Weights of a small GPT-style language model, trained from scratch on English Wikipedia: width 256.
Each number is 200 + 30 x the weight over the matrix's rms, rounded and kept within 0 to 999. Layers, rows and columns count from 0.

# layer 3 MLP up, 1280x256, rms 0.0937, rows 966-1037, columns 96-127
221,187,203,213,203,244,229,202,196,175,186,160,226,164,190,208,223,115,223,199,189,193,205,220,135,155,181,157,230,242,198,217
200,156,226,207,150,167,258,165,193,246,208,164,218,241,175,151,208,143,202,201,224,206,229,199,163,222,176,215,224,201,252,232
165,247,229,213,200,132,218,181,234,212,228,206,192,219,170,197,184,182,205,203,179,182,181,197,174,235,206,187,215,210,178,218
217,178,222,233,190,157,246,183,190,199,172,177,198,244,204,190,191,237,205,206,214,161,170,180,181,209,267,153,188,206,215,162
193,223,137,189,230,226,225,178,175,212,168,199,177,212,218,181,179,187,219,233,208,230,217,242,183,207,191,220,181,164,174,216
210,158,193,162,154,189,219,187,165,164,146,199,168,223,220,237,187,187,170,228,195,192,200,185,188,200,216,185,201,232,225,189
187,213,205,177,197,194,198,146,250,181,186,213,169,211,249,165,165,142,180,170,212,186,197,184,190,239,169,197,172,221,219,271
161,108,156,152,160,183,158,249,203,191,201,216,201,209,199,190,192,188,211,188,170,208,249,180,125,207,234,211,218,195,243,231
155,222,156,223,196,201,241,227,199,190,246,207,173,130,242,192,240,166,181,186,228,166,148,199,195,253,197,198,161,164,195,204
201,231,216,229,195,233,210,209,199,165,222,224,199,225,206,201,211,160,252,189,144,220,152,196,214,219,255,194,193,204,185,242
187,191,167,171,244,167,203,224,231,237,218,187,231,212,204,179,201,214,212,165,223,192,235,156,152,201,215,198,179,180,209,164
255,152,223,186,224,186,230,242,172,188,179,199,168,212,197,212,224,230,247,178,241,193,241,182,171,203,186,215,253,187,174,227
188,202,191,157,196,215,185,185,222,197,253,193,186,231,190,228,210,244,237,197,154,227,137,242,245,192,169,187,200,215,257,200
148,130,193,208,202,193,177,262,160,232,172,153,168,212,157,223,244,196,167,205,176,223,169,188,229,244,196,171,165,191,217,207
223,253,251,205,213,214,180,165,230,179,195,203,184,230,145,186,170,173,236,234,224,183,186,224,179,149,200,150,196,168,169,193
189,209,196,183,205,238,209,199,212,157,223,190,241,178,199,246,133,225,187,199,224,278,156,241,180,208,207,232,225,230,203,211
211,218,266,164,205,186,227,194,256,223,259,124,240,227,238,213,211,209,282,213,196,163,174,251,229,243,180,166,165,174,135,203
236,230,220,238,182,195,206,166,208,243,192,164,177,190,204,187,196,186,195,231,209,200,194,205,186,209,171,177,232,166,204,205
180,174,226,174,218,185,214,163,190,167,158,211,217,135,192,143,177,157,183,182,263,222,140,231,159,183,230,193,174,200,219,200
201,224,224,263,183,219,171,250,242,185,242,257,202,168,229,231,231,194,211,179,198,171,271,246,166,199,222,169,162,186,235,169
202,176,212,148,173,239,195,228,227,253,156,203,258,163,239,194,194,158,203,193,155,287,223,185,231,215,180,203,175,176,225,170
201,246,215,236,219,139,252,220,155,212,227,210,150,165,171,201,155,181,99,153,185,195,286,219,190,223,180,205,208,217,149,222
205,214,195,209,240,162,207,159,198,195,202,257,187,202,166,208,233,158,219,179,225,210,220,234,181,226,206,222,172,196,216,171
184,216,222,158,227,223,197,135,163,185,226,170,208,186,228,168,246,253,251,215,167,202,164,200,186,199,232,242,172,165,218,216
178,213,229,216,179,235,217,191,238,189,200,196,177,236,210,209,240,195,205,172,219,208,188,199,230,146,174,181,201,112,168,201
179,190,146,131,220,187,172,205,242,179,219,181,204,196,220,221,111,214,175,264,203,209,162,164,206,151,189,220,194,226,194,156
168,154,213,236,224,149,183,234,173,234,148,216,249,177,216,165,171,195,216,189,223,179,173,163,226,262,182,216,258,146,254,238
202,248,226,242,216,236,223,198,262,193,204,169,175,188,223,167,223,225,210,224,189,153,222,168,235,179,255,218,216,144,158,184
253,175,240,177,198,254,145,164,229,191,192,244,212,175,209,229,224,185,185,205,167,206,174,218,226,151,164,187,161,193,240,224
178,217,194,235,216,227,191,163,188,213,249,183,198,139,217,191,152,188,145,230,207,209,143,205,194,176,223,213,186,188,194,187
236,201,203,199,230,190,183,226,187,194,200,208,171,214,215,231,176,198,200,168,213,225,263,190,205,189,204,161,235,215,225,202
159,220,175,218,153,186,202,158,222,175,187,203,236,185,226,222,165,192,242,226,268,224,165,178,149,239,241,119,186,224,234,212
195,161,230,135,272,224,290,204,163,185,202,171,215,199,202,155,189,242,243,174,241,162,206,212,226,239,160,196,191,179,188,208
177,196,243,226,196,184,197,172,221,208,210,248,159,149,151,184,244,175,227,208,209,240,190,182,219,268,261,227,166,215,229,122
210,231,171,173,200,133,179,130,183,217,160,197,188,217,178,194,139,175,214,172,157,239,196,243,215,182,198,212,204,214,193,194
171,166,251,232,243,207,181,183,157,187,162,171,142,213,182,223,216,167,192,248,274,228,186,194,221,191,155,177,218,159,166,209
220,247,237,222,261,231,204,244,197,184,224,161,172,222,190,119,219,203,168,175,228,165,179,231,195,184,192,204,171,150,226,217
237,185,218,174,191,193,224,176,168,215,242,226,181,166,232,186,245,196,251,270,221,236,193,191,211,192,215,168,211,213,202,194
198,178,186,183,189,199,216,203,151,217,223,222,212,225,204,175,212,175,182,213,220,177,155,210,205,201,185,210,202,218,204,194
200,207,208,212,210,223,191,224,191,160,203,226,191,197,182,209,205,188,209,217,191,216,180,191,204,218,243,168,170,224,251,174
206,157,191,191,175,214,211,175,215,268,197,207,260,161,160,259,189,165,161,161,216,178,219,200,203,194,200,214,181,145,239,218
174,168,142,186,173,212,245,209,204,226,156,206,224,261,174,192,204,215,210,166,203,228,222,145,256,178,207,152,187,186,143,185
228,151,135,214,183,183,246,170,213,181,252,216,199,228,131,187,162,159,226,248,226,238,185,211,243,252,209,201,224,207,213,190
189,174,163,220,194,228,228,188,247,188,182,225,243,202,177,171,220,228,195,195,212,167,195,189,222,227,225,234,206,180,238,179
162,218,195,172,210,270,172,211,239,228,234,257,218,184,232,172,248,161,238,228,123,233,131,227,220,208,193,234,257,196,204,201
214,205,181,200,264,165,205,174,218,233,149,209,176,226,219,173,209,230,184,233,228,203,207,194,180,190,241,171,251,242,250,267
176,211,228,186,234,146,214,180,248,197,210,196,230,174,180,197,204,247,235,199,233,201,145,178,155,190,181,209,206,205,203,194
220,152,213,229,200,232,181,221,153,180,193,171,166,179,219,172,191,159,172,217,237,228,203,153,221,214,194,209,194,229,167,141
205,171,252,202,194,170,211,178,188,289,188,260,199,254,208,166,228,233,223,220,143,177,192,168,186,230,232,184,191,159,211,185
194,171,145,182,206,150,198,232,164,196,233,208,229,184,220,148,223,226,216,247,176,212,203,216,216,189,165,195,237,193,147,243
191,215,238,181,180,191,218,197,187,169,199,190,178,207,208,200,220,217,183,197,166,138,217,219,185,252,183,244,254,202,161,153
183,198,162,154,179,166,250,230,244,224,237,210,192,224,140,125,155,239,242,248,194,212,196,198,247,149,170,208,211,231,219,174
220,180,205,263,236,146,212,136,201,177,226,205,147,174,276,195,225,231,190,128,192,235,181,173,199,221,220,203,176,180,158,151
184,181,223,145,191,275,187,151,219,203,152,262,226,238,191,224,216,260,148,210,117,192,137,245,222,255,147,204,163,198,163,188
195,251,166,168,228,195,181,202,219,232,169,195,174,181,222,222,207,219,173,207,174,189,190,144,189,218,209,216,179,136,179,159
194,173,174,209,178,235,247,231,212,222,168,195,213,224,238,183,170,171,197,201,219,212,174,227,218,205,207,204,291,219,184,173
150,232,232,173,174,177,197,230,227,204,197,223,209,239,202,193,177,224,155,151,154,173,210,218,173,203,205,182,228,251,203,196
188,213,231,186,226,194,171,237,184,140,206,175,198,259,218,248,226,183,213,133,226,144,195,227,223,213,191,204,256,206,196,143
243,206,226,184,189,204,160,214,216,201,179,173,193,142,235,256,241,220,226,229,162,209,179,186,151,214,151,226,220,178,224,197
175,216,206,223,197,215,177,265,257,206,166,289,184,205,191,217,156,159,231,176,187,162,246,181,182,155,185,203,186,205,172,137
173,226,196,156,195,217,206,196,146,173,216,191,157,158,214,194,181,234,194,221,177,158,148,228,183,222,206,234,191,229,148,137
167,202,160,218,256,201,181,228,168,201,183,179,179,229,215,182,214,214,246,195,226,188,240,207,166,194,199,243,197,220,189,212
275,174,187,239,138,210,152,178,208,224,184,256,213,235,158,233,163,239,222,213,210,219,162,236,209,230,195,253,211,238,207,248
175,171,205,198,219,252,141,209,174,215,222,151,220,250,205,209,205,216,212,213,127,185,231,199,258,232,165,223,228,169,214,242
195,222,169,188,205,212,210,188,184,194,176,136,144,199,184,209,172,192,166,137,217,205,226,136,244,246,176,168,190,205,211,183
220,227,153,210,142,194,203,213,204,204,242,204,209,255,165,266,204,277,222,175,184,208,232,183,184,213,166,150,199,212,190,234
172,187,134,106,156,152,220,216,212,201,173,213,195,239,258,206,260,211,233,219,168,194,153,190,156,181,203,221,203,153,221,277
241,144,220,167,203,175,234,211,207,186,208,192,229,204,202,186,207,221,198,244,193,199,177,246,221,192,186,209,193,181,178,225
167,213,173,161,177,172,188,215,196,215,203,188,214,232,213,142,180,190,182,176,156,209,188,193,198,159,198,184,201,237,187,225
245,206,184,213,260,166,211,228,222,174,206,220,225,209,214,213,137,182,160,235,223,209,189,202,163,200,205,171,201,193,184,236
146,241,195,159,204,200,205,223,108,220,163,225,225,212,180,160,218,210,224,207,206,240,208,254,156,234,232,213,186,223,187,198
202,203,192,193,235,227,202,228,202,186,167,207,166,228,187,175,185,243,190,214,205,185,207,243,169,251,224,191,151,202,202,159
# layer 3 MLP down (transposed), 1280x256, rms 0.0823, rows 966-1036, columns 96-127
216,195,236,185,216,233,176,219,173,213,213,233,199,190,208,215,216,177,190,205,103,191,182,215,234,181,151,195,229,228,200,194
194,182,166,198,228,192,194,243,185,175,173,212,161,227,233,232,203,162,218,184,232,220,234,152,236,212,192,196,193,219,191,220
209,167,193,194,177,204,179,207,136,212,214,245,236,269,216,190,192,222,211,189,190,150,205,179,200,232,276,214,240,269,144,172
259,208,262,229,229,248,210,201,199,229,174,220,194,222,159,209,174,205,189,205,231,198,140,187,180,175,184,215,184,282,179,178
172,209,279,190,215,171,136,201,195,226,189,271,170,185,192,270,190,204,184,194,196,228,213,159,190,235,243,188,231,228,229,139
162,174,180,176,200,164,163,188,212,245,223,206,192,269,183,158,237,191,202,198,182,231,236,216,151,220,205,192,208,245,186,225
199,212,201,196,235,212,186,223,170,168,199,217,209,229,189,188,219,211,251,169,159,241,250,159,214,214,210,198,168,234,192,210
188,130,143,148,208,148,157,212,199,201,191,210,223,239,166,194,233,259,242,116,184,191,234,191,212,165,208,219,180,211,189,176
207,225,216,155,185,164,198,176,195,207,186,170,230,225,204,165,186,212,176,234,235,242,237,235,208,202,197,190,218,202,200,173
191,207,175,185,223,176,216,196,173,208,176,180,212,205,208,170,217,199,221,196,215,211,195,223,239,209,213,214,239,110,179,243
188,211,175,191,212,172,179,156,197,206,175,250,211,230,157,211,215,164,200,247,190,168,206,211,214,218,154,153,240,191,224,170
185,176,207,199,195,231,226,213,153,233,182,223,258,114,191,219,193,194,194,174,193,208,179,191,169,209,165,250,215,196,220,223
213,235,166,185,262,122,205,203,188,228,196,229,200,182,223,202,221,250,199,224,206,201,142,203,166,210,163,146,143,244,194,212
190,194,152,206,190,249,167,203,171,221,168,173,132,210,249,146,178,197,205,188,183,186,216,182,194,201,176,233,201,162,238,218
214,146,167,198,146,171,215,204,183,224,180,228,185,222,276,182,178,147,193,195,162,194,168,204,140,188,213,170,227,172,203,219
241,213,154,233,182,192,179,212,197,151,217,248,249,238,177,199,202,181,242,215,174,194,212,230,221,199,194,206,220,171,217,215
179,176,170,234,227,182,239,192,190,184,233,210,166,172,157,185,196,226,165,220,211,216,221,188,132,202,150,184,240,226,220,226
202,226,202,204,175,162,212,215,200,192,192,280,216,171,235,238,192,207,153,199,200,202,189,140,168,182,214,177,206,186,189,168
213,176,181,271,177,238,203,236,188,188,143,222,182,170,200,216,179,256,136,236,208,173,159,269,166,207,176,194,231,184,234,224
235,190,190,214,165,230,228,137,157,183,188,145,247,180,144,190,204,202,226,171,204,205,146,151,129,149,151,196,193,227,201,234
182,200,192,195,186,174,220,146,156,141,188,151,211,152,219,216,201,169,207,147,201,201,180,219,172,257,142,201,249,170,209,209
156,170,211,195,140,130,253,249,171,171,249,232,210,169,242,244,204,230,228,205,221,210,199,179,279,219,236,173,240,165,190,262
189,233,166,152,227,265,217,215,161,190,199,144,182,199,208,198,222,196,221,203,240,248,173,268,200,252,226,209,210,203,189,261
191,200,188,197,247,166,212,197,205,230,179,180,153,196,170,203,220,241,179,242,213,229,200,207,241,170,176,184,206,193,233,190
204,208,216,263,226,210,175,246,160,223,200,272,172,169,204,216,231,206,244,196,238,182,198,204,209,226,154,181,221,178,194,225
199,217,192,226,248,209,205,127,205,182,213,207,228,160,239,214,219,178,186,192,233,201,174,185,199,217,173,163,197,177,240,243
240,225,176,173,241,222,211,245,229,227,164,126,245,202,234,178,203,143,184,201,205,203,220,158,236,171,235,210,199,222,159,167
180,203,245,255,189,180,218,237,175,231,205,227,208,181,162,198,202,179,171,246,193,181,236,116,215,246,208,214,247,182,174,219
215,147,244,145,186,241,224,202,131,191,197,225,228,196,167,220,252,167,266,160,191,192,137,177,159,202,191,201,184,202,258,266
152,244,236,161,167,193,183,194,219,211,274,209,214,153,183,213,258,213,182,187,221,241,235,148,218,211,242,167,213,183,239,207
185,175,206,191,214,251,176,242,180,178,170,154,183,162,178,175,229,199,166,169,192,200,160,215,222,207,179,195,217,198,220,173
209,189,150,193,175,243,196,239,194,205,195,190,168,198,154,203,196,193,160,194,219,189,200,215,171,232,250,200,200,208,231,248
227,153,219,151,210,169,221,223,178,188,260,259,258,191,218,191,179,153,171,212,158,227,160,192,207,219,238,223,162,212,204,211
141,218,201,209,184,166,202,192,179,201,227,248,139,107,206,203,252,231,249,203,162,190,150,212,183,166,234,215,156,211,181,231
258,213,183,197,209,188,192,165,200,198,225,231,155,223,157,218,240,199,209,184,198,211,193,265,147,233,197,209,179,229,167,149
170,233,184,246,209,200,190,236,170,262,169,181,229,206,191,201,215,191,209,167,160,190,168,157,219,187,226,218,186,147,203,213
228,165,194,181,176,174,198,197,161,169,173,238,186,209,216,242,186,208,125,153,167,192,254,177,149,253,192,222,153,218,172,173
234,195,262,170,169,221,212,208,185,202,192,240,205,222,202,138,216,175,205,172,208,202,234,194,219,184,210,159,216,185,190,224
240,211,200,245,168,155,231,200,206,196,209,214,227,182,184,188,201,209,212,203,208,236,228,219,225,160,192,192,189,198,240,226
246,236,147,160,184,147,173,205,210,209,222,283,174,205,191,205,193,160,194,195,227,179,203,165,207,175,184,202,193,186,261,203
231,168,217,171,194,223,189,224,263,173,225,193,218,268,234,263,166,217,186,190,222,167,178,258,168,197,189,247,212,201,267,212
181,213,143,197,157,172,266,206,157,187,131,200,288,204,247,176,176,203,190,155,186,193,212,178,270,172,202,198,202,225,227,187
139,184,260,181,248,190,234,229,210,202,178,202,223,188,188,192,175,232,234,187,252,212,196,212,230,198,234,224,216,211,236,171
211,197,154,186,191,262,154,196,183,236,223,208,186,186,200,187,185,174,212,133,234,234,161,179,228,195,220,189,191,210,208,167
208,243,164,200,192,169,226,170,199,201,215,214,198,213,220,176,224,165,203,188,240,199,177,241,199,182,177,181,179,189,215,160
249,166,143,192,182,185,164,198,158,194,211,211,199,207,192,244,211,194,205,168,185,202,146,149,217,173,161,209,186,189,196,224
235,107,232,163,202,177,194,226,198,237,196,168,211,246,152,186,251,217,240,207,155,211,165,238,184,202,243,225,253,147,235,166
221,201,200,246,186,225,218,217,204,216,255,168,182,220,254,186,211,174,229,198,229,213,237,169,192,203,200,270,238,176,202,184
209,123,193,218,248,225,207,187,172,240,234,202,174,209,173,155,168,256,218,172,167,206,229,205,206,212,196,221,230,183,240,236
196,190,233,180,204,198,192,229,105,166,237,202,210,222,196,149,234,160,205,175,203,157,227,180,199,203,260,202,217,195,165,219
207,202,200,253,154,222,235,200,211,163,175,205,190,234,207,225,163,248,182,244,223,197,162,259,163,173,237,181,244,229,214,187
189,210,161,192,214,176,274,172,234,166,203,241,227,214,183,166,191,216,159,187,234,184,222,188,126,176,177,202,245,216,204,218
202,221,172,234,180,230,194,136,175,207,240,193,170,173,198,177,223,181,208,172,246,147,157,200,135,146,231,220,201,226,207,248
202,243,161,158,197,177,232,229,182,229,188,213,197,227,186,215,219,160,238,116,220,206,206,171,254,235,229,203,193,202,175,202
190,211,189,216,188,171,166,151,195,219,199,217,200,213,185,191,196,200,227,250,236,148,168,176,177,185,234,197,173,237,158,162
165,188,162,237,189,208,200,231,180,219,204,231,207,199,246,213,242,218,209,232,229,179,210,204,180,181,238,168,218,208,220,233
171,134,191,219,224,185,142,138,193,199,231,162,164,188,257,193,179,153,258,155,219,181,187,202,184,242,190,206,178,203,207,184
210,241,176,177,148,214,220,242,215,167,186,88,206,181,190,187,233,201,229,229,196,172,181,196,274,218,231,207,219,188,184,194
230,173,186,166,205,291,174,194,188,189,195,238,182,196,245,232,216,192,204,211,182,211,176,182,214,209,203,193,217,175,186,238
160,207,229,156,226,199,205,168,229,196,180,239,204,190,196,154,201,199,209,165,214,219,228,225,207,235,209,212,213,152,178,202
202,197,248,172,183,218,205,237,198,199,205,166,194,207,181,164,259,191,229,223,183,174,188,194,260,242,173,199,173,166,262,155
221,210,207,152,163,218,196,199,197,197,205,185,180,177,138,210,214,222,206,171,215,180,171,174,165,184,151,171,196,164,237,215
207,168,210,193,197,174,249,180,211,156,175,124,227,192,198,187,162,220,218,231,222,264,178,179,236,250,173,164,206,192,203,183
189,216,221,251,168,228,171,191,181,246,123,198,201,200,205,194,245,188,202,227,210,184,146,177,201,165,205,230,177,179,237,199
180,217,182,245,227,210,291,226,191,222,192,180,180,221,230,177,148,149,169,186,234,154,188,191,204,182,215,172,188,210,182,224
253,148,209,196,193,202,240,166,175,173,192,179,223,271,195,186,217,158,199,165,222,195,221,208,180,229,214,170,224,327,175,201
210,192,220,212,226,195,204,216,221,214,183,161,188,178,240,193,173,207,193,267,173,196,149,160,237,221,147,173,213,221,234,222
170,207,165,144,210,226,144,168,240,220,140,158,163,200,153,201,251,262,199,215,218,201,175,226,220,200,184,209,176,182,167,273
218,236,174,203,175,216,149,138,191,190,226,223,185,169,210,179,220,180,210,231,244,233,192,202,161,182,214,216,188,219,214,215
218,175,234,171,148,260,191,195,208,191,172,205,186,194,189,211,184,197,189,213,230,235,254,184,175,133,161,218,201,198,201,182
226,172,278,232,186,165,226,196,213,261,195,140,220,203,263,197,181,170,195,155,205,219,203,201,250,175,200,209,246,273,252,219
# layer 3 MLP gate, 1280x256, rms 0.0986, rows 967-1037, columns 96-127
240,188,161,146,210,195,172,241,212,166,162,229,252,161,228,181,156,208,225,181,211,163,213,175,189,205,130,205,254,221,259,198
174,190,218,143,213,207,187,225,204,187,162,219,214,183,153,195,152,163,161,216,207,281,242,156,224,156,184,196,218,185,231,187
237,177,176,178,244,255,221,203,156,238,236,188,199,213,241,177,182,188,141,225,221,184,184,232,219,215,196,178,264,218,138,231
198,201,132,160,274,155,174,264,189,205,260,228,138,198,179,197,178,174,193,187,177,138,189,142,187,209,206,225,216,152,204,203
170,175,166,229,199,170,170,185,115,211,216,222,187,183,174,157,135,190,218,158,245,173,235,212,116,237,160,178,211,205,193,193
163,228,229,163,173,229,179,194,185,219,210,220,143,261,207,210,201,179,195,139,166,270,179,219,148,148,196,230,165,179,238,184
189,207,185,245,205,203,227,227,190,242,176,235,186,210,195,224,220,206,252,188,258,185,246,197,212,150,169,194,126,220,191,156
210,160,237,183,159,181,214,204,234,184,172,253,229,192,213,179,247,179,171,207,196,180,206,211,165,191,174,220,166,249,201,222
180,179,137,159,169,214,225,176,204,207,221,161,214,163,204,238,232,206,239,203,170,192,211,165,213,186,186,168,228,200,237,171
178,183,183,224,175,190,193,221,193,250,179,186,208,201,220,209,201,181,220,202,202,138,167,197,192,202,162,235,205,163,222,164
168,237,256,211,159,206,217,218,230,221,233,193,228,166,210,261,209,196,166,212,231,150,209,161,158,164,158,222,204,163,208,186
147,228,183,240,209,167,188,190,182,212,181,194,196,194,191,191,237,202,186,207,194,193,188,249,219,172,148,217,168,184,217,213
139,243,223,186,177,209,210,214,223,208,145,220,213,217,241,224,225,196,163,204,194,164,168,209,216,237,219,210,156,165,140,185
230,205,174,169,233,210,146,222,192,211,198,205,261,221,254,225,218,207,168,219,224,203,196,220,201,253,193,184,201,215,193,179
168,211,186,199,193,184,198,182,238,198,149,178,191,223,178,158,229,194,179,239,225,204,225,202,151,256,128,233,265,195,174,172
176,212,203,267,227,195,184,132,166,199,198,252,180,226,171,225,181,211,216,218,166,184,236,176,226,185,215,259,200,223,212,211
247,183,221,195,257,192,201,245,224,238,157,187,185,239,189,176,206,206,187,197,217,196,249,205,234,175,236,193,173,191,221,172
197,262,189,123,194,209,162,220,211,195,199,173,199,196,199,172,246,212,175,176,207,169,181,200,153,223,252,278,225,179,213,178
202,223,250,172,161,200,218,162,168,189,256,189,200,186,188,184,182,170,152,202,251,226,188,185,196,179,189,204,135,210,212,194
160,261,200,230,265,236,261,227,198,185,182,235,172,251,182,181,237,169,225,240,164,217,249,153,245,250,169,207,211,168,211,232
104,202,211,152,232,167,128,200,163,246,217,165,223,183,197,231,222,132,214,162,174,175,218,171,236,254,221,161,174,158,211,185
178,208,189,216,230,171,188,184,158,152,213,169,189,184,161,168,199,189,190,220,205,192,183,205,249,155,188,204,214,214,192,214
213,215,188,181,202,182,252,144,240,224,149,222,195,179,173,232,236,160,196,206,201,185,196,192,160,184,192,203,190,196,196,221
200,185,206,200,228,252,143,190,199,192,230,193,190,249,185,191,247,192,168,227,236,237,226,215,140,246,156,237,203,156,200,168
243,270,196,237,260,199,175,196,214,182,207,158,227,190,174,208,176,182,230,246,201,172,177,217,191,203,216,174,200,204,224,188
187,201,213,199,178,153,170,226,180,223,215,219,207,226,211,198,252,236,266,211,139,224,193,178,181,225,212,209,148,217,206,128
211,161,172,232,211,232,191,156,165,209,231,179,249,220,188,213,167,194,163,185,149,228,238,153,167,213,170,146,232,181,214,174
171,226,187,236,280,204,170,188,199,188,271,213,227,144,134,149,208,237,173,259,214,234,189,153,173,235,188,257,213,214,204,217
187,183,201,227,257,212,150,218,240,171,150,161,175,231,176,219,189,233,255,173,192,200,192,161,174,232,175,266,199,187,199,211
189,217,163,147,205,187,184,223,195,181,239,209,204,219,209,245,181,221,192,162,192,197,263,154,212,230,229,190,164,205,206,165
151,169,233,221,202,195,233,155,186,183,206,192,241,211,198,257,176,206,228,203,268,211,184,180,167,184,226,174,198,226,213,158
147,176,232,121,202,246,248,216,230,234,189,192,228,198,189,173,246,236,161,128,284,167,217,190,209,266,145,220,173,177,186,171
175,231,183,174,184,186,163,190,130,190,174,201,218,163,221,202,173,223,219,218,227,187,197,185,179,229,205,165,170,165,234,205
199,190,215,202,187,196,233,220,166,184,217,183,160,240,150,219,189,173,174,204,177,259,153,154,247,193,190,163,138,208,217,200
183,215,184,199,190,180,175,267,176,215,149,184,233,171,249,187,251,144,215,231,194,152,177,203,180,183,205,207,219,180,223,220
156,219,234,186,167,226,210,186,208,213,255,162,236,235,215,190,202,144,190,231,166,224,231,230,194,227,216,253,237,183,148,171
189,205,147,212,172,220,198,246,204,198,229,214,163,241,205,231,243,211,224,239,153,253,211,197,187,154,222,238,215,227,202,195
228,216,142,226,207,203,220,182,203,165,222,207,190,190,219,242,248,186,135,207,214,194,193,187,146,223,233,163,169,231,151,196
196,192,251,210,242,238,190,178,187,171,170,245,209,228,191,213,205,258,142,185,160,264,174,186,215,231,160,225,205,217,186,219
232,226,155,215,218,172,189,191,235,182,195,223,146,228,196,159,267,202,214,219,196,219,203,206,192,209,173,208,240,171,226,175
243,209,188,203,237,202,182,165,183,166,195,203,200,197,226,170,240,203,232,198,193,193,214,193,244,188,165,200,196,157,215,180
207,185,225,115,220,159,238,240,221,164,260,210,202,240,252,159,215,192,195,218,206,208,215,165,201,209,165,170,194,241,192,175
189,184,202,186,190,223,142,206,152,236,241,210,231,184,198,244,207,223,213,164,217,192,193,191,208,245,164,146,196,204,206,206
184,272,209,197,162,249,174,196,208,246,234,170,208,171,153,240,249,235,188,182,236,215,226,233,212,268,203,213,178,200,177,150
239,205,230,182,177,265,213,202,222,137,212,238,235,163,204,215,227,205,152,191,240,195,175,176,168,223,163,194,221,180,227,193
197,223,243,230,218,188,170,251,211,209,183,242,193,178,181,207,249,188,142,181,163,180,153,176,179,184,192,200,255,156,218,172
186,215,255,166,216,222,241,183,178,217,188,199,194,189,190,230,252,304,187,168,170,178,222,197,155,204,156,183,164,225,216,186
231,204,188,166,203,243,199,243,250,191,244,200,227,134,259,254,196,232,176,191,234,211,193,201,194,221,179,219,223,203,236,225
259,168,198,214,225,177,184,228,203,239,206,153,209,227,214,215,195,185,183,235,186,176,243,173,168,219,170,158,197,192,202,253
156,284,157,162,236,173,242,216,182,213,175,174,180,209,170,243,230,235,201,210,235,195,219,206,210,171,226,183,273,142,200,180
144,253,161,162,168,190,228,213,215,226,186,189,271,161,240,235,209,232,256,224,216,175,199,183,182,214,188,141,132,206,229,169
143,165,175,214,265,225,225,228,158,219,223,232,156,203,262,241,217,204,202,181,222,152,177,187,149,173,201,189,214,186,222,170
175,192,258,216,274,226,170,169,197,221,203,198,204,188,194,229,231,221,190,190,206,247,209,224,186,203,228,219,173,199,180,194
180,222,181,147,210,172,192,186,189,224,201,191,203,203,186,246,185,240,173,187,209,177,147,135,191,205,185,198,149,137,184,156
215,260,245,188,224,213,218,185,218,183,158,223,187,156,192,199,229,169,222,215,191,201,220,244,177,206,135,202,155,199,174,158
188,134,162,238,206,201,169,216,191,221,206,249,196,204,182,193,202,175,180,195,207,182,216,221,203,209,198,227,190,128,217,231
196,180,226,194,160,251,216,264,202,201,226,162,159,234,186,214,190,195,223,177,228,174,194,209,233,220,211,167,187,221,178,181
185,226,227,210,238,179,239,220,201,241,196,196,207,187,175,217,203,188,243,148,185,184,175,195,202,251,239,126,159,184,211,126
145,246,229,192,227,143,210,212,224,198,254,205,194,194,178,247,160,189,214,204,161,204,207,203,169,236,222,194,143,235,199,192
204,194,232,221,195,212,141,183,240,156,189,200,168,200,279,185,243,229,214,231,235,205,231,224,232,204,229,192,166,184,223,157
224,194,240,208,191,212,162,131,253,229,203,211,137,219,175,203,256,204,197,178,215,206,212,182,159,196,199,246,220,185,254,161
135,172,234,263,200,269,198,248,198,142,190,250,158,247,222,175,224,199,196,229,224,170,273,242,184,159,188,231,254,241,225,223
199,206,219,193,224,183,188,223,147,209,214,215,205,176,138,232,229,146,213,242,209,204,178,224,150,214,201,217,196,220,223,174
217,191,250,171,245,190,176,238,220,213,188,193,148,196,208,211,217,266,148,196,227,188,215,150,218,204,208,211,208,188,174,135
176,186,161,196,250,217,207,216,197,195,252,190,227,208,166,226,213,268,217,176,226,214,152,215,225,238,192,178,202,207,224,165
197,204,247,193,253,182,207,191,209,193,220,176,260,243,194,209,256,257,198,226,215,231,208,125,195,199,205,177,216,185,181,207
255,167,193,148,250,207,189,241,196,231,226,213,202,216,231,256,197,237,208,213,217,196,227,156,226,245,216,179,216,202,220,198
244,228,193,205,214,174,249,160,165,213,221,218,194,184,183,183,238,213,172,192,195,175,192,207,206,177,200,181,221,245,171,168
227,214,198,173,207,181,181,292,225,213,200,232,213,187,236,146,203,123,216,176,174,178,179,212,148,234,140,138,189,217,164,222
223,183,243,202,210,263,213,187,200,154,217,158,186,203,171,228,186,211,199,171,201,172,203,179,202,237,221,181,167,187,176,199
215,178,235,214,142,223,200,159,198,203,220,183,182,220,208,230,194,218,162,228,196,223,214,188,194,175,157,223,219,196,216,189